python train.py --n_layer=10 --d_model=128 --n_head=4 --n_kv_head=1 --head_dim=32 --d_mlp=512 --vocab_size=8192 --activation="gelu" --norm="layernorm" --norm_place="pre" --norm_eps=1e-05 --positions="rope" --rope_base=10000.0 --rope_fraction=1.0 --qk_norm=false --attn_scale=0.177 --bias="all" --tie_embeddings=true --parallel_block=true --init="uniform" --init_std_qkv=0.0413 --init_std_o=0.0 --init_std_up=0.0413 --init_std_down=0.0 --optimizer="soap_variant" --lr=0.0074 --beta1=0.95 --beta2=0.95 --weight_decay=0.038 --lr_head=0.00863 --warmup_steps=200 --schedule="wsd" --decay_fraction=0.569 --decay_shape="linear" --final_lr_fraction=0.0 --batch_tokens=32768 --seq_len=1024 --doc_mask=true --train_tokens=133600000 --steps=4078 --dataset="wikipedia_en"
Each number is 200 + 20 x the weight over its row's rms, rounded and kept within 0 to 999. Layers, rows and columns count from 0. The size before them is the row's rms in percent of the matrix's.

# layer 6 MLP down, 128x512, rms 0.233, rows 0-108, columns 256-319
101,197,221,192,208,186,184,216,239,239,207,202,165,221,208,163,183,205,207,199,205,223,219,203,203,197,193,191,225,181,192,205,224,200,202,192,214,216,202,217,248,219,200,204,173,205,212,209,177,192,203,196,210,210,156,187,204,208,219,171,213,167,238,198,215
099,210,197,210,238,210,204,221,181,185,239,200,185,265,208,225,208,177,209,200,182,192,216,215,197,188,226,178,237,194,250,187,223,195,175,188,195,211,191,206,215,184,191,214,182,169,210,244,166,189,207,191,194,198,190,221,187,195,200,193,192,207,221,191,206
102,189,211,198,208,182,213,218,174,180,208,225,202,222,214,193,205,238,202,174,182,193,218,190,215,212,195,185,195,185,204,193,166,212,215,214,217,207,190,158,224,213,205,153,195,233,193,180,197,179,221,200,207,174,229,196,175,207,204,181,192,192,193,251,190
098,182,209,189,179,208,168,184,215,196,256,232,198,235,178,192,191,155,163,163,170,213,169,213,179,198,185,220,200,191,217,213,201,220,192,189,201,199,195,185,187,191,172,192,216,204,225,199,198,210,208,188,196,233,186,233,218,221,205,187,194,192,180,220,197
095,204,198,166,201,199,180,193,188,181,201,186,209,168,198,199,192,197,210,189,186,225,217,226,192,239,220,205,157,226,185,204,209,215,201,217,220,223,208,242,208,192,170,246,238,220,231,166,194,229,205,178,198,227,175,212,228,185,168,196,193,203,205,225,165
106,220,189,168,198,193,186,225,222,200,202,201,229,189,157,191,185,216,176,207,200,190,197,215,206,203,206,181,203,220,210,222,205,193,216,192,193,213,187,209,199,199,209,179,190,201,207,182,196,197,201,210,218,177,187,218,192,221,217,170,248,216,215,217,217
102,157,221,204,180,235,208,200,199,226,203,189,191,222,198,223,234,201,203,217,192,210,203,219,148,195,190,210,202,224,170,223,217,205,198,209,230,234,185,188,206,191,195,200,234,218,215,244,183,222,194,185,207,204,190,202,205,180,175,177,174,202,224,225,246
103,176,223,183,196,211,209,229,219,135,216,156,185,155,179,191,193,175,212,186,184,210,183,183,176,212,177,196,168,239,191,195,211,213,213,211,187,193,215,191,159,158,170,197,225,186,209,191,215,186,206,186,241,186,205,217,186,192,200,223,205,226,183,214,188
092,185,201,206,220,225,207,216,188,192,220,273,229,190,197,187,188,222,186,176,190,190,202,198,211,206,244,218,202,205,235,205,173,180,188,208,212,204,215,172,245,146,197,203,174,217,187,217,206,165,200,222,212,179,144,167,188,210,195,217,201,195,193,185,207
118,202,174,198,193,200,211,266,234,188,196,181,206,202,215,186,246,231,204,205,216,189,168,204,199,162,214,196,190,231,223,196,193,204,180,199,214,180,202,180,213,183,198,191,182,188,193,184,193,179,209,197,170,205,208,178,190,210,216,163,212,182,213,169,212
102,192,194,176,211,226,201,215,181,208,210,184,171,210,187,213,185,155,204,220,220,212,185,169,173,221,236,192,181,200,215,190,201,200,181,191,212,199,211,201,204,133,219,166,202,207,182,172,197,212,225,210,169,182,207,217,200,251,203,228,172,192,196,226,195
096,180,207,185,228,239,204,195,195,204,158,163,184,210,224,183,192,198,202,203,236,202,218,240,191,215,214,209,206,174,212,226,193,196,187,194,204,215,235,238,241,171,205,202,198,202,221,171,200,217,228,208,241,213,214,210,185,183,189,186,225,218,230,196,210
100,184,196,200,165,199,207,202,222,198,203,184,178,213,197,179,195,185,176,165,197,183,184,210,222,200,203,200,175,181,226,202,185,204,193,187,189,191,197,208,183,191,212,196,185,185,202,176,185,199,197,212,236,206,188,205,245,169,213,234,211,196,239,210,202
097,201,218,194,181,210,204,203,209,186,234,188,189,146,230,189,187,222,200,186,189,207,185,216,178,156,206,186,191,210,192,199,191,226,226,219,223,217,167,239,238,204,202,195,203,177,183,188,189,215,197,221,160,217,200,192,195,198,201,185,194,205,204,225,185
101,189,218,182,211,195,225,223,159,195,204,172,161,193,168,184,212,187,200,195,192,196,172,216,193,183,238,201,217,211,188,210,202,198,210,196,198,212,202,194,190,206,193,165,187,238,224,242,205,205,161,209,209,190,188,207,182,178,168,208,186,212,210,220,206
100,156,191,218,148,211,209,205,215,193,197,253,216,213,210,190,210,186,222,216,201,216,228,196,215,166,217,206,213,202,193,200,228,197,192,228,188,220,256,212,200,196,217,205,202,204,215,198,213,185,198,233,203,196,180,210,216,208,223,193,199,160,211,206,214
096,226,194,223,216,236,150,198,173,195,182,222,181,172,200,181,203,234,209,192,203,179,175,215,186,199,165,205,229,198,188,198,225,227,208,188,207,203,226,205,183,201,191,207,238,175,201,164,216,198,228,195,229,191,175,176,164,195,202,193,206,171,204,201,190
096,193,201,163,218,221,178,192,196,185,149,190,204,177,217,218,192,197,208,229,215,202,212,197,215,240,187,206,177,207,176,186,180,188,189,198,213,220,216,273,218,169,215,213,200,191,188,173,212,176,201,211,200,176,228,218,208,237,181,229,163,192,166,191,177
100,195,169,212,174,187,153,215,219,211,205,186,207,204,218,204,190,197,185,152,200,188,211,186,151,216,221,200,194,174,208,189,188,207,183,210,201,205,195,192,195,182,190,185,185,210,197,227,191,179,201,185,236,191,159,194,196,205,178,164,193,184,185,203,197
096,220,189,212,186,205,219,234,195,198,208,227,209,208,228,166,203,205,197,230,236,205,172,246,159,187,209,202,227,220,186,215,194,196,207,132,196,208,215,175,210,199,216,193,189,163,196,182,211,221,173,169,194,182,196,221,191,212,169,238,225,181,186,212,189
099,208,200,193,213,184,207,222,191,171,170,166,195,171,161,188,192,188,193,185,212,204,180,160,174,206,170,189,188,245,193,167,204,200,199,238,218,192,176,199,191,184,177,233,184,198,200,182,160,205,202,195,165,190,206,204,183,235,218,213,234,239,212,206,169
104,193,203,204,183,183,231,202,243,203,195,180,193,206,160,183,236,200,218,191,183,205,191,203,179,175,212,212,256,204,162,206,204,226,216,208,232,220,179,183,212,241,225,202,176,198,195,251,199,211,160,192,199,212,187,181,144,201,206,190,191,186,202,202,201
101,203,178,205,227,220,196,253,216,178,212,199,185,208,148,172,185,179,211,239,216,189,221,202,183,242,244,205,158,170,199,207,196,197,200,184,150,186,203,175,169,220,198,180,172,209,186,234,198,191,176,213,217,235,197,230,234,185,210,186,203,200,210,207,223
094,230,198,198,185,189,244,185,235,187,176,170,190,204,195,167,182,170,197,178,218,198,175,227,187,231,202,185,221,221,212,177,197,206,200,208,203,209,183,210,225,199,196,185,231,181,209,216,189,185,205,197,201,182,214,163,208,196,206,204,200,208,197,184,183
104,219,198,192,216,200,189,214,189,219,201,195,191,278,179,169,225,196,196,216,207,203,230,189,217,187,209,203,184,193,200,186,185,197,215,213,188,202,165,208,189,181,198,204,208,185,211,232,199,197,197,215,167,170,189,215,232,198,212,212,159,180,192,215,224
105,201,192,208,230,195,206,209,221,201,200,233,179,171,151,182,183,191,228,215,229,199,225,171,203,210,201,211,214,231,175,202,197,197,229,201,193,226,192,221,180,214,178,183,172,166,197,232,216,220,244,202,223,232,192,236,191,208,234,213,206,196,216,217,191
098,200,188,208,183,205,216,231,222,208,200,162,203,221,200,170,196,208,201,222,190,199,214,186,183,192,189,176,183,213,206,201,205,224,220,192,211,189,213,234,189,203,225,206,217,227,198,193,218,205,184,197,215,182,208,189,205,222,235,234,183,218,220,216,195
096,181,197,200,191,261,217,211,220,184,185,218,183,206,197,228,210,217,188,203,168,207,194,236,176,228,210,189,243,204,183,218,191,204,202,205,159,202,186,186,216,176,192,195,169,204,205,205,196,190,197,207,238,205,192,182,168,193,225,210,208,194,207,176,208
108,207,199,229,213,220,205,200,193,210,191,179,176,204,227,225,228,210,204,192,210,210,172,180,189,213,218,214,259,206,175,198,215,210,199,196,200,200,185,179,204,163,242,197,209,184,201,204,207,195,221,190,186,182,220,199,216,212,202,231,207,210,194,215,206
099,169,202,221,202,179,195,241,191,210,261,217,201,205,206,192,190,240,181,192,210,226,196,182,188,197,171,206,197,172,198,191,175,187,194,194,202,202,254,201,185,212,212,222,190,198,184,157,193,206,182,160,174,175,200,186,150,206,186,201,200,205,222,210,220
109,224,190,214,253,185,198,200,206,215,210,220,232,203,208,222,203,206,212,225,236,172,209,173,199,164,192,179,183,218,199,197,196,177,190,200,200,216,168,177,224,143,221,197,184,183,212,182,226,210,188,182,194,214,190,206,210,188,210,234,203,221,175,198,223
097,202,210,143,201,208,183,200,168,169,157,148,181,235,207,193,152,194,190,209,177,207,236,192,242,176,196,206,185,185,219,188,179,201,183,215,227,202,197,217,213,169,179,229,220,186,191,180,188,198,198,220,188,229,186,246,211,183,196,266,211,207,188,203,197
092,213,218,186,226,214,226,220,171,250,196,209,214,229,184,203,213,200,217,225,211,220,190,202,214,232,226,172,240,229,190,208,220,199,221,200,210,215,203,209,187,207,165,213,227,169,189,203,197,238,170,200,186,177,200,225,206,216,190,222,171,214,206,216,195
105,195,188,161,223,199,210,234,184,218,223,214,204,192,205,206,210,206,232,185,205,228,201,196,172,192,226,186,172,243,202,203,203,221,205,222,258,200,196,196,191,169,161,214,224,214,200,188,192,218,215,206,177,155,192,221,228,191,157,181,199,212,198,191,200
100,205,187,191,184,227,213,196,195,163,193,201,203,213,198,197,204,201,197,188,201,194,205,191,169,231,201,185,170,214,161,201,187,212,178,172,197,199,198,231,244,176,207,192,161,183,195,189,192,192,243,201,237,202,227,202,206,243,202,206,203,198,186,175,217
097,238,203,157,207,171,177,183,193,175,165,161,187,216,225,182,223,197,177,223,203,203,189,191,175,146,201,215,187,193,190,205,213,215,193,203,218,199,205,191,166,160,216,204,208,205,199,183,204,200,212,178,193,192,205,144,208,209,182,194,202,207,198,204,205
098,159,209,217,200,206,164,195,183,219,215,175,192,214,200,204,185,199,201,203,200,209,197,174,236,199,177,183,171,178,152,208,203,215,190,188,216,201,230,172,180,156,227,181,197,228,194,159,179,180,197,178,229,225,227,213,178,180,249,237,215,205,240,186,179
093,206,196,209,251,215,155,206,182,233,167,162,173,187,200,212,206,210,206,197,190,222,219,239,191,220,185,210,228,197,204,235,196,186,209,164,174,195,230,179,157,211,196,197,196,214,213,193,172,190,193,190,231,228,183,210,166,202,190,168,189,258,207,195,176
100,206,205,212,197,178,225,209,249,216,201,136,192,206,221,212,190,226,199,230,208,213,205,227,204,190,202,194,219,168,196,217,195,203,200,194,197,211,226,184,194,225,224,183,197,195,187,225,205,173,181,196,246,241,207,211,193,204,230,219,218,203,178,184,199
099,212,207,185,206,240,229,212,197,188,197,217,209,209,184,180,209,202,194,143,222,201,203,191,231,198,217,214,159,206,186,190,207,235,197,192,186,180,213,179,254,243,184,223,218,221,191,212,196,212,163,221,185,175,204,219,168,175,233,190,175,213,214,197,189
097,201,200,181,202,186,197,213,185,200,158,184,201,197,224,181,179,178,230,192,216,221,241,219,207,211,162,187,211,197,189,230,210,195,201,169,195,196,221,192,164,177,174,186,181,250,195,170,216,194,177,228,181,209,187,197,202,196,187,175,207,195,218,198,166
109,201,195,192,185,208,188,227,215,218,198,233,175,190,186,187,178,190,217,224,215,207,237,200,193,172,197,174,180,207,221,211,194,196,186,261,172,219,176,223,198,185,205,186,229,218,190,241,195,203,202,187,206,227,189,219,179,196,209,212,182,165,180,183,205
099,193,206,148,187,184,169,181,215,175,190,200,178,220,219,213,212,205,209,168,216,212,199,193,216,217,185,187,224,161,235,213,206,208,221,240,202,219,179,223,207,178,217,222,182,206,218,216,176,207,167,208,236,199,195,165,211,205,222,178,154,204,221,225,194
101,227,187,164,228,202,179,194,204,213,195,193,177,201,156,189,182,197,168,211,216,172,189,160,229,194,170,196,196,194,188,212,198,187,198,184,211,197,195,210,214,182,220,195,171,182,189,186,225,183,223,159,207,201,193,175,162,222,208,185,192,186,218,165,206
101,168,193,197,210,200,228,200,200,221,196,196,181,164,209,209,187,204,217,181,176,198,218,204,215,208,195,205,188,161,207,222,193,201,184,211,215,229,243,169,155,212,216,168,203,240,189,214,199,180,206,210,230,187,222,168,207,217,193,148,213,185,183,192,219
102,187,189,236,211,224,222,186,167,220,209,214,222,191,206,206,213,213,188,181,199,198,162,226,177,179,203,180,193,252,196,200,179,196,195,183,196,216,208,172,215,209,227,190,232,189,184,189,223,185,187,185,176,226,160,182,181,195,177,188,211,225,196,222,236
129,208,214,176,220,179,215,158,203,206,186,196,203,240,189,213,207,176,204,195,182,199,229,204,229,201,195,196,205,174,174,223,212,195,211,204,192,198,201,208,221,258,171,185,188,245,216,211,182,221,201,195,197,202,198,196,192,181,198,190,233,207,195,228,183
099,172,184,218,209,215,180,222,214,158,224,208,200,176,208,176,209,217,205,170,188,211,167,186,219,235,211,166,207,234,172,176,193,179,183,180,184,197,220,169,238,223,208,185,205,201,216,202,209,193,213,204,186,170,217,198,257,193,199,224,192,204,206,205,237
103,196,188,195,218,191,197,194,201,207,187,187,189,224,228,195,164,198,199,241,211,197,203,242,180,212,208,169,193,195,229,240,198,175,188,170,197,188,193,213,210,181,197,199,224,249,179,205,218,195,172,181,214,184,251,215,209,219,196,167,196,208,179,202,232
100,200,202,189,184,209,216,220,212,217,178,166,207,210,179,176,192,166,202,236,209,194,177,198,205,174,220,198,159,198,186,181,189,192,163,195,188,174,212,211,156,219,216,142,240,201,201,179,209,195,232,192,180,179,186,187,207,202,239,245,216,215,186,192,184
092,196,222,167,235,195,187,218,217,197,231,230,177,167,204,197,210,197,208,198,199,215,159,219,234,225,235,192,197,198,235,256,216,222,187,194,186,199,221,192,213,197,182,192,195,210,199,208,214,220,207,195,200,221,197,213,195,202,200,173,225,198,176,205,214
097,211,174,196,173,169,207,210,188,179,203,216,206,216,222,188,199,208,199,186,206,187,178,212,165,169,216,178,249,196,193,201,156,207,165,213,172,196,217,217,203,244,196,232,224,219,177,217,226,181,178,176,205,186,205,191,152,192,212,161,230,175,184,198,199
090,170,202,220,197,223,231,208,183,188,181,264,180,177,247,207,212,219,186,193,198,181,188,201,210,191,183,225,186,184,205,179,207,202,181,192,215,212,196,212,184,202,229,202,193,196,215,236,205,183,200,186,222,205,245,212,208,211,227,217,206,205,190,186,229
099,191,226,168,211,205,200,192,223,209,243,212,164,186,174,191,179,199,208,184,197,199,214,201,211,229,217,184,214,188,176,200,217,195,216,188,199,224,230,198,201,193,163,205,209,199,220,160,185,218,234,206,201,203,176,209,196,221,212,207,209,158,216,234,166
108,233,163,213,223,206,218,234,234,208,227,211,217,227,231,200,196,204,181,210,216,164,164,174,205,178,206,187,174,194,190,194,171,186,177,199,190,184,220,174,199,206,202,165,221,189,190,195,194,192,174,214,184,197,187,197,206,179,226,218,209,174,189,171,236
091,197,171,223,204,218,152,208,225,184,211,192,198,240,209,187,176,169,195,233,205,195,200,175,191,212,200,223,173,201,204,204,211,217,174,202,220,198,187,192,204,183,217,213,216,179,200,215,201,228,196,213,172,240,200,217,174,228,192,239,185,197,183,191,218
095,186,207,190,171,191,207,223,203,184,193,204,190,206,197,175,178,208,208,212,198,184,218,198,161,166,195,190,208,207,247,167,210,238,215,197,176,226,205,194,185,192,193,200,212,178,192,198,198,180,181,212,128,224,248,189,169,182,182,200,147,209,203,180,187
103,204,153,179,196,229,214,250,217,204,194,205,216,213,218,190,205,158,178,216,231,161,195,229,240,219,229,182,176,198,203,204,210,182,179,218,199,174,164,211,222,220,231,215,172,190,213,182,235,179,177,240,202,175,228,161,219,189,184,180,190,209,199,185,189
094,221,191,197,218,195,175,222,193,241,229,213,164,198,182,225,206,185,205,220,205,206,210,192,219,195,199,196,167,165,196,224,184,192,212,200,172,193,198,160,168,200,207,222,192,194,224,222,196,193,196,220,221,172,222,214,201,182,207,213,208,235,160,226,186
101,211,177,228,217,230,213,221,206,206,195,191,198,176,178,201,235,212,222,178,190,173,210,163,178,214,186,201,180,242,176,179,204,197,207,201,209,200,200,202,200,172,202,192,211,156,203,215,177,173,241,180,195,214,195,219,188,201,189,199,219,214,186,221,203
101,204,190,188,228,194,211,227,205,185,206,206,213,226,197,205,218,233,196,188,198,185,180,192,183,216,204,205,202,208,189,202,191,202,226,214,224,212,221,185,211,222,187,213,165,235,223,231,203,226,189,193,213,185,195,189,189,192,222,156,207,169,213,195,210
104,153,237,186,222,220,197,204,195,232,253,161,203,201,160,213,193,231,226,178,162,212,208,185,203,256,194,197,174,167,199,225,201,227,200,213,204,221,214,214,224,188,189,216,225,224,218,157,205,191,174,191,170,177,212,204,221,240,183,205,204,204,228,210,202
095,225,184,199,202,174,176,200,199,190,194,225,201,199,223,198,212,218,172,208,206,196,162,192,236,169,180,188,192,201,249,180,196,206,195,179,214,185,173,175,156,142,171,198,185,227,191,201,216,201,182,161,223,192,203,220,235,204,188,223,191,202,187,199,204
106,213,206,189,209,235,179,203,185,223,224,220,188,235,198,201,226,205,189,208,191,206,185,181,198,217,201,211,210,215,226,210,195,218,218,194,198,222,216,170,189,189,221,205,171,195,180,154,207,219,229,210,197,181,222,201,184,212,198,172,172,194,212,219,241
104,227,191,181,189,229,213,223,215,220,160,206,189,228,190,200,191,208,219,239,220,205,172,178,189,211,162,175,193,216,168,220,200,202,211,175,243,223,197,213,233,226,214,228,239,211,206,170,182,188,199,183,202,186,207,173,219,201,216,215,206,223,239,202,185
101,200,199,179,177,228,204,248,201,242,180,213,181,235,191,176,203,202,200,201,182,209,198,193,205,160,155,202,208,177,214,187,195,219,216,210,223,222,187,232,220,190,194,169,195,222,224,157,208,230,214,219,208,177,194,203,205,180,210,198,241,184,215,206,174
096,216,218,234,235,214,206,233,140,208,177,258,212,193,223,187,189,230,186,196,200,203,177,185,192,196,230,188,236,210,201,200,199,201,183,170,185,187,194,205,180,180,226,231,194,161,195,193,184,218,223,214,240,184,183,190,208,187,226,204,178,174,190,199,232
096,200,201,218,198,195,172,214,237,212,234,212,223,207,263,196,226,193,206,192,212,193,141,190,207,211,168,219,208,191,235,211,225,194,224,188,214,196,204,165,186,169,200,167,176,211,205,198,198,183,167,185,210,205,221,187,200,196,208,175,174,182,183,220,195
098,177,182,187,197,190,201,217,201,172,218,179,199,203,159,195,160,198,170,194,174,208,185,171,234,187,218,199,195,219,226,203,191,201,184,209,152,206,241,184,193,200,218,164,219,202,187,195,209,205,203,197,182,200,202,167,202,214,199,209,197,223,185,214,236
106,193,220,195,171,182,202,225,185,197,216,192,203,213,197,215,197,207,217,180,172,222,217,239,229,187,181,216,230,217,194,202,217,202,198,192,215,219,196,191,174,188,167,192,206,236,210,176,163,205,211,180,205,194,202,243,212,207,180,219,215,209,196,196,210
100,223,181,213,187,186,202,202,208,184,198,237,182,173,184,205,185,195,227,167,186,213,206,163,165,231,190,202,227,165,223,182,210,185,187,188,213,215,196,183,249,109,169,216,212,208,219,185,216,194,188,188,222,200,193,215,184,203,206,212,192,246,190,193,187
102,218,194,185,159,192,201,206,174,213,214,205,221,150,193,241,198,241,222,187,175,212,204,168,209,265,188,226,245,199,210,213,219,204,203,225,205,207,206,155,221,240,187,179,203,233,192,204,181,202,215,203,210,198,251,228,208,214,205,237,179,201,185,188,215
090,183,184,212,200,193,223,182,205,223,188,167,192,237,210,195,193,195,188,230,207,197,179,205,185,228,229,170,222,232,182,173,174,205,179,212,209,201,195,230,196,162,191,189,182,166,186,202,213,208,203,230,261,203,171,215,169,176,193,239,190,179,165,197,204
100,234,184,181,172,202,220,213,209,181,189,158,159,184,231,211,204,199,225,210,188,183,235,231,190,193,210,174,188,207,183,182,210,219,188,227,218,185,184,219,219,206,201,217,214,218,185,200,206,190,208,226,209,207,193,163,228,242,221,214,213,162,188,169,202
097,178,190,195,236,211,219,234,197,210,215,158,187,180,219,215,187,224,212,209,198,216,193,203,188,211,165,213,156,203,182,203,224,192,205,206,202,207,179,192,192,154,210,137,192,234,201,199,197,211,195,203,180,188,247,225,202,205,250,222,209,227,174,220,190
100,213,190,191,158,193,202,194,199,178,196,194,193,229,222,214,182,193,213,189,217,180,210,205,201,224,177,188,165,203,195,195,202,175,204,177,172,183,184,185,182,182,194,194,222,215,172,200,170,193,177,199,139,202,175,203,187,223,211,230,169,203,227,199,191
103,249,208,199,204,199,221,190,184,211,196,198,187,163,209,201,219,203,232,178,199,210,171,261,211,206,205,224,212,217,199,227,225,198,212,222,211,227,186,198,210,183,166,225,213,189,204,191,176,206,189,158,203,258,196,189,211,199,233,233,185,220,226,199,155
102,217,199,194,211,189,222,222,203,203,226,186,182,178,187,200,216,191,213,207,214,191,211,191,186,185,219,231,189,176,192,174,203,198,189,182,197,211,170,187,230,157,222,199,160,178,209,210,192,177,216,209,165,211,189,174,182,199,200,202,228,192,208,176,230
090,214,204,201,204,162,182,221,208,184,184,190,206,200,179,187,177,212,189,214,198,202,188,189,182,197,186,226,186,208,212,180,208,185,184,227,186,199,222,204,176,206,216,185,205,155,198,195,201,209,187,211,219,171,196,207,234,206,198,217,195,172,192,229,180
096,191,179,227,217,196,215,205,208,195,200,175,224,199,221,197,222,184,189,162,231,165,187,208,199,236,214,177,252,177,178,202,184,207,197,188,196,210,149,228,178,238,207,205,184,235,189,222,216,168,180,174,197,187,197,151,183,204,201,164,204,201,174,211,201
093,197,184,228,176,219,210,232,149,162,201,134,179,166,259,202,217,192,190,179,212,212,197,201,175,235,167,189,228,223,192,187,203,190,197,210,222,214,237,210,206,191,167,228,187,247,184,203,180,195,205,201,177,203,204,222,218,204,188,195,175,237,199,226,202
100,193,188,235,154,188,245,202,185,207,169,185,175,230,193,197,206,199,205,209,205,167,223,222,207,228,188,198,219,205,175,205,181,187,185,205,173,206,212,218,186,238,181,158,168,222,199,200,225,179,242,248,189,216,195,204,193,194,230,168,221,214,213,176,212
096,207,181,214,209,197,192,198,181,243,195,228,200,157,178,200,187,210,198,220,195,198,203,227,231,150,203,191,194,167,210,223,177,196,179,196,195,194,222,231,155,253,180,202,201,179,203,270,220,194,226,208,222,183,195,227,174,215,209,172,209,196,187,171,224
097,181,195,166,216,221,218,217,206,190,194,175,222,175,177,220,196,189,205,197,215,186,184,197,258,197,200,190,202,230,206,172,175,180,190,197,217,190,193,231,150,222,202,203,177,193,190,175,222,196,184,225,217,196,182,206,198,191,188,203,181,234,201,217,184
102,214,205,167,195,188,197,210,206,193,221,168,192,154,186,204,211,201,200,214,185,205,202,175,179,177,192,194,180,168,208,210,193,221,208,152,223,209,235,233,203,232,198,165,193,194,191,210,203,206,214,188,194,160,193,213,197,205,213,215,175,199,211,217,232
104,177,198,201,179,198,188,198,183,197,181,219,223,235,196,225,209,211,209,190,177,209,191,178,190,160,215,189,176,153,208,188,194,204,196,217,196,226,238,209,183,223,154,204,147,189,219,214,188,191,199,198,214,193,211,206,171,193,190,188,216,219,197,205,160
095,194,223,212,207,254,191,214,143,187,179,178,196,177,192,180,154,188,229,178,176,231,200,213,217,181,232,212,204,183,214,232,210,225,202,194,179,221,171,197,207,229,210,178,205,203,202,207,191,210,175,154,171,223,186,144,191,195,214,175,202,197,191,223,202
101,196,178,215,204,218,182,222,187,202,232,184,234,147,192,214,204,201,216,172,200,179,176,193,197,169,204,195,182,186,203,199,228,212,183,237,187,194,192,146,191,186,220,203,173,220,200,187,221,193,187,181,187,214,236,236,164,177,200,184,223,190,197,202,207
098,228,205,208,216,166,197,241,205,222,191,216,216,245,201,210,215,214,214,195,203,191,235,230,197,171,204,198,230,219,220,195,193,199,206,210,188,238,181,233,184,211,198,211,176,187,209,184,189,187,169,188,185,186,190,201,183,189,158,203,178,231,193,207,190
119,185,209,221,171,185,170,216,225,214,182,203,185,203,189,189,214,194,198,226,186,220,190,223,215,184,173,199,222,212,191,200,204,212,212,219,224,239,195,187,219,205,206,180,199,203,214,186,172,208,184,218,181,179,215,215,176,195,176,206,204,219,209,250,205
095,206,195,218,218,187,210,226,225,229,186,212,189,184,180,184,203,196,186,204,203,201,206,198,207,182,200,217,167,219,190,165,206,190,202,211,187,197,234,207,234,213,199,202,169,187,203,181,206,226,211,186,178,242,213,242,198,179,237,200,195,176,211,200,179
103,200,223,208,205,209,228,214,226,208,218,237,161,185,198,187,222,198,196,202,211,210,201,205,193,209,199,191,246,210,213,194,229,229,224,192,180,228,217,198,172,190,203,220,193,218,205,200,179,223,190,195,241,180,168,195,217,190,191,212,145,217,220,225,206
102,165,186,239,212,202,211,226,196,197,191,192,222,171,201,221,197,173,177,220,192,209,183,191,196,221,231,198,189,242,202,170,178,165,176,194,197,187,215,194,228,165,200,233,211,187,194,212,204,174,223,192,186,192,203,233,171,188,182,191,192,212,188,189,202
092,214,176,178,171,211,183,212,171,177,180,205,202,156,186,198,197,193,174,204,213,212,161,198,193,163,254,197,160,218,206,186,190,194,210,205,178,191,207,207,189,225,180,194,201,195,175,171,182,204,195,232,198,174,214,222,193,220,176,176,232,210,249,213,213
100,168,191,190,224,201,220,216,177,179,214,242,234,187,169,146,199,188,209,187,203,190,207,183,182,197,195,211,199,179,203,167,212,207,210,221,192,194,179,188,221,177,206,231,200,175,194,220,190,209,201,163,225,204,192,223,225,220,210,212,169,178,179,206,217
093,205,190,193,251,239,230,208,212,180,166,192,204,220,183,184,200,208,218,195,176,205,195,200,244,183,192,198,203,195,189,193,187,191,183,211,200,197,196,150,197,180,243,160,172,189,185,234,197,216,158,198,194,196,203,211,187,191,205,212,213,197,213,201,219
100,198,191,191,188,209,166,200,178,196,216,148,191,221,206,236,181,230,212,230,202,187,211,200,178,216,176,168,229,222,194,175,205,173,187,189,224,190,176,189,199,193,221,168,222,221,198,185,202,185,221,187,182,192,235,217,224,205,197,197,227,200,181,195,190
101,198,218,201,195,160,206,230,200,192,202,199,237,234,229,197,188,175,144,187,182,204,230,232,223,204,206,189,172,202,189,198,223,197,178,232,207,217,199,253,180,207,197,216,209,202,221,193,204,203,193,173,209,177,182,204,183,190,196,193,238,202,202,226,193
124,229,198,184,201,189,215,197,239,197,214,205,203,182,172,219,216,201,211,212,180,196,200,216,213,206,181,184,208,199,191,199,184,177,194,190,222,208,174,167,227,234,163,217,186,203,178,175,181,168,176,184,188,219,218,202,205,208,240,196,217,208,212,200,185
102,178,201,188,193,254,188,212,195,201,196,165,201,179,225,189,203,186,195,237,197,197,191,205,196,246,183,211,170,221,191,193,196,208,208,234,209,234,220,154,193,180,213,222,209,166,199,171,180,223,201,195,203,189,216,240,217,199,206,210,224,207,186,211,217
097,228,204,211,188,171,186,176,169,215,218,174,196,158,184,205,238,182,167,198,201,190,198,171,218,196,200,207,168,182,196,218,201,207,201,154,193,226,200,221,232,194,194,201,224,188,206,208,186,200,198,209,256,171,190,196,167,230,196,211,210,156,211,219,191
094,222,179,210,148,197,224,202,197,191,217,206,189,228,188,203,218,229,210,245,195,183,204,189,199,179,178,205,231,195,184,206,186,212,201,208,207,209,186,206,215,202,208,182,203,198,216,204,173,204,169,162,203,199,215,201,200,199,219,236,158,180,161,190,180
100,208,192,204,223,185,189,179,212,189,203,250,199,205,202,215,191,163,186,190,247,189,201,177,215,175,203,213,210,170,211,205,202,182,202,182,207,211,188,213,194,223,182,176,244,180,211,203,196,184,206,216,173,217,225,206,176,215,241,209,203,164,223,195,163
097,173,223,226,215,188,173,209,180,161,207,224,189,171,193,212,194,238,209,215,171,201,230,157,219,209,232,201,213,193,200,201,209,218,215,211,254,207,173,189,221,199,187,149,204,213,216,209,230,213,195,194,144,192,222,212,190,200,188,175,191,221,206,179,182
097,207,209,194,201,216,191,209,175,176,215,185,183,236,237,194,199,183,209,212,208,190,221,265,188,195,208,204,196,238,189,177,210,212,203,204,174,212,143,200,195,182,192,216,196,219,222,150,207,201,176,177,185,180,221,174,184,186,174,207,195,205,185,192,187
103,212,197,206,179,207,227,198,164,207,155,194,187,221,201,212,181,205,195,195,210,217,211,209,165,229,180,214,217,265,200,198,186,204,198,200,213,199,202,187,181,223,201,212,175,194,182,217,186,205,173,196,173,208,204,171,210,214,233,213,215,251,207,210,203
095,194,183,192,171,223,186,229,225,227,208,214,199,230,220,198,181,232,189,220,198,177,209,195,208,177,183,194,225,169,190,177,191,207,195,179,210,212,194,223,202,141,223,194,233,172,194,184,202,210,177,182,178,195,192,176,230,220,163,187,192,199,155,177,212
111,196,173,218,209,209,212,200,191,172,211,207,216,161,205,191,202,213,183,212,218,188,206,185,170,178,171,202,197,181,191,185,176,170,195,208,218,182,181,170,229,197,207,188,182,172,173,214,238,180,188,190,174,167,184,197,176,201,197,160,182,199,191,195,246
105,175,191,208,220,199,196,204,226,207,214,184,208,206,186,181,170,193,211,201,224,203,192,206,230,217,186,208,207,185,209,212,198,215,195,204,205,215,194,198,176,229,207,183,214,168,185,214,181,210,208,163,246,197,207,203,173,207,206,223,215,177,186,217,203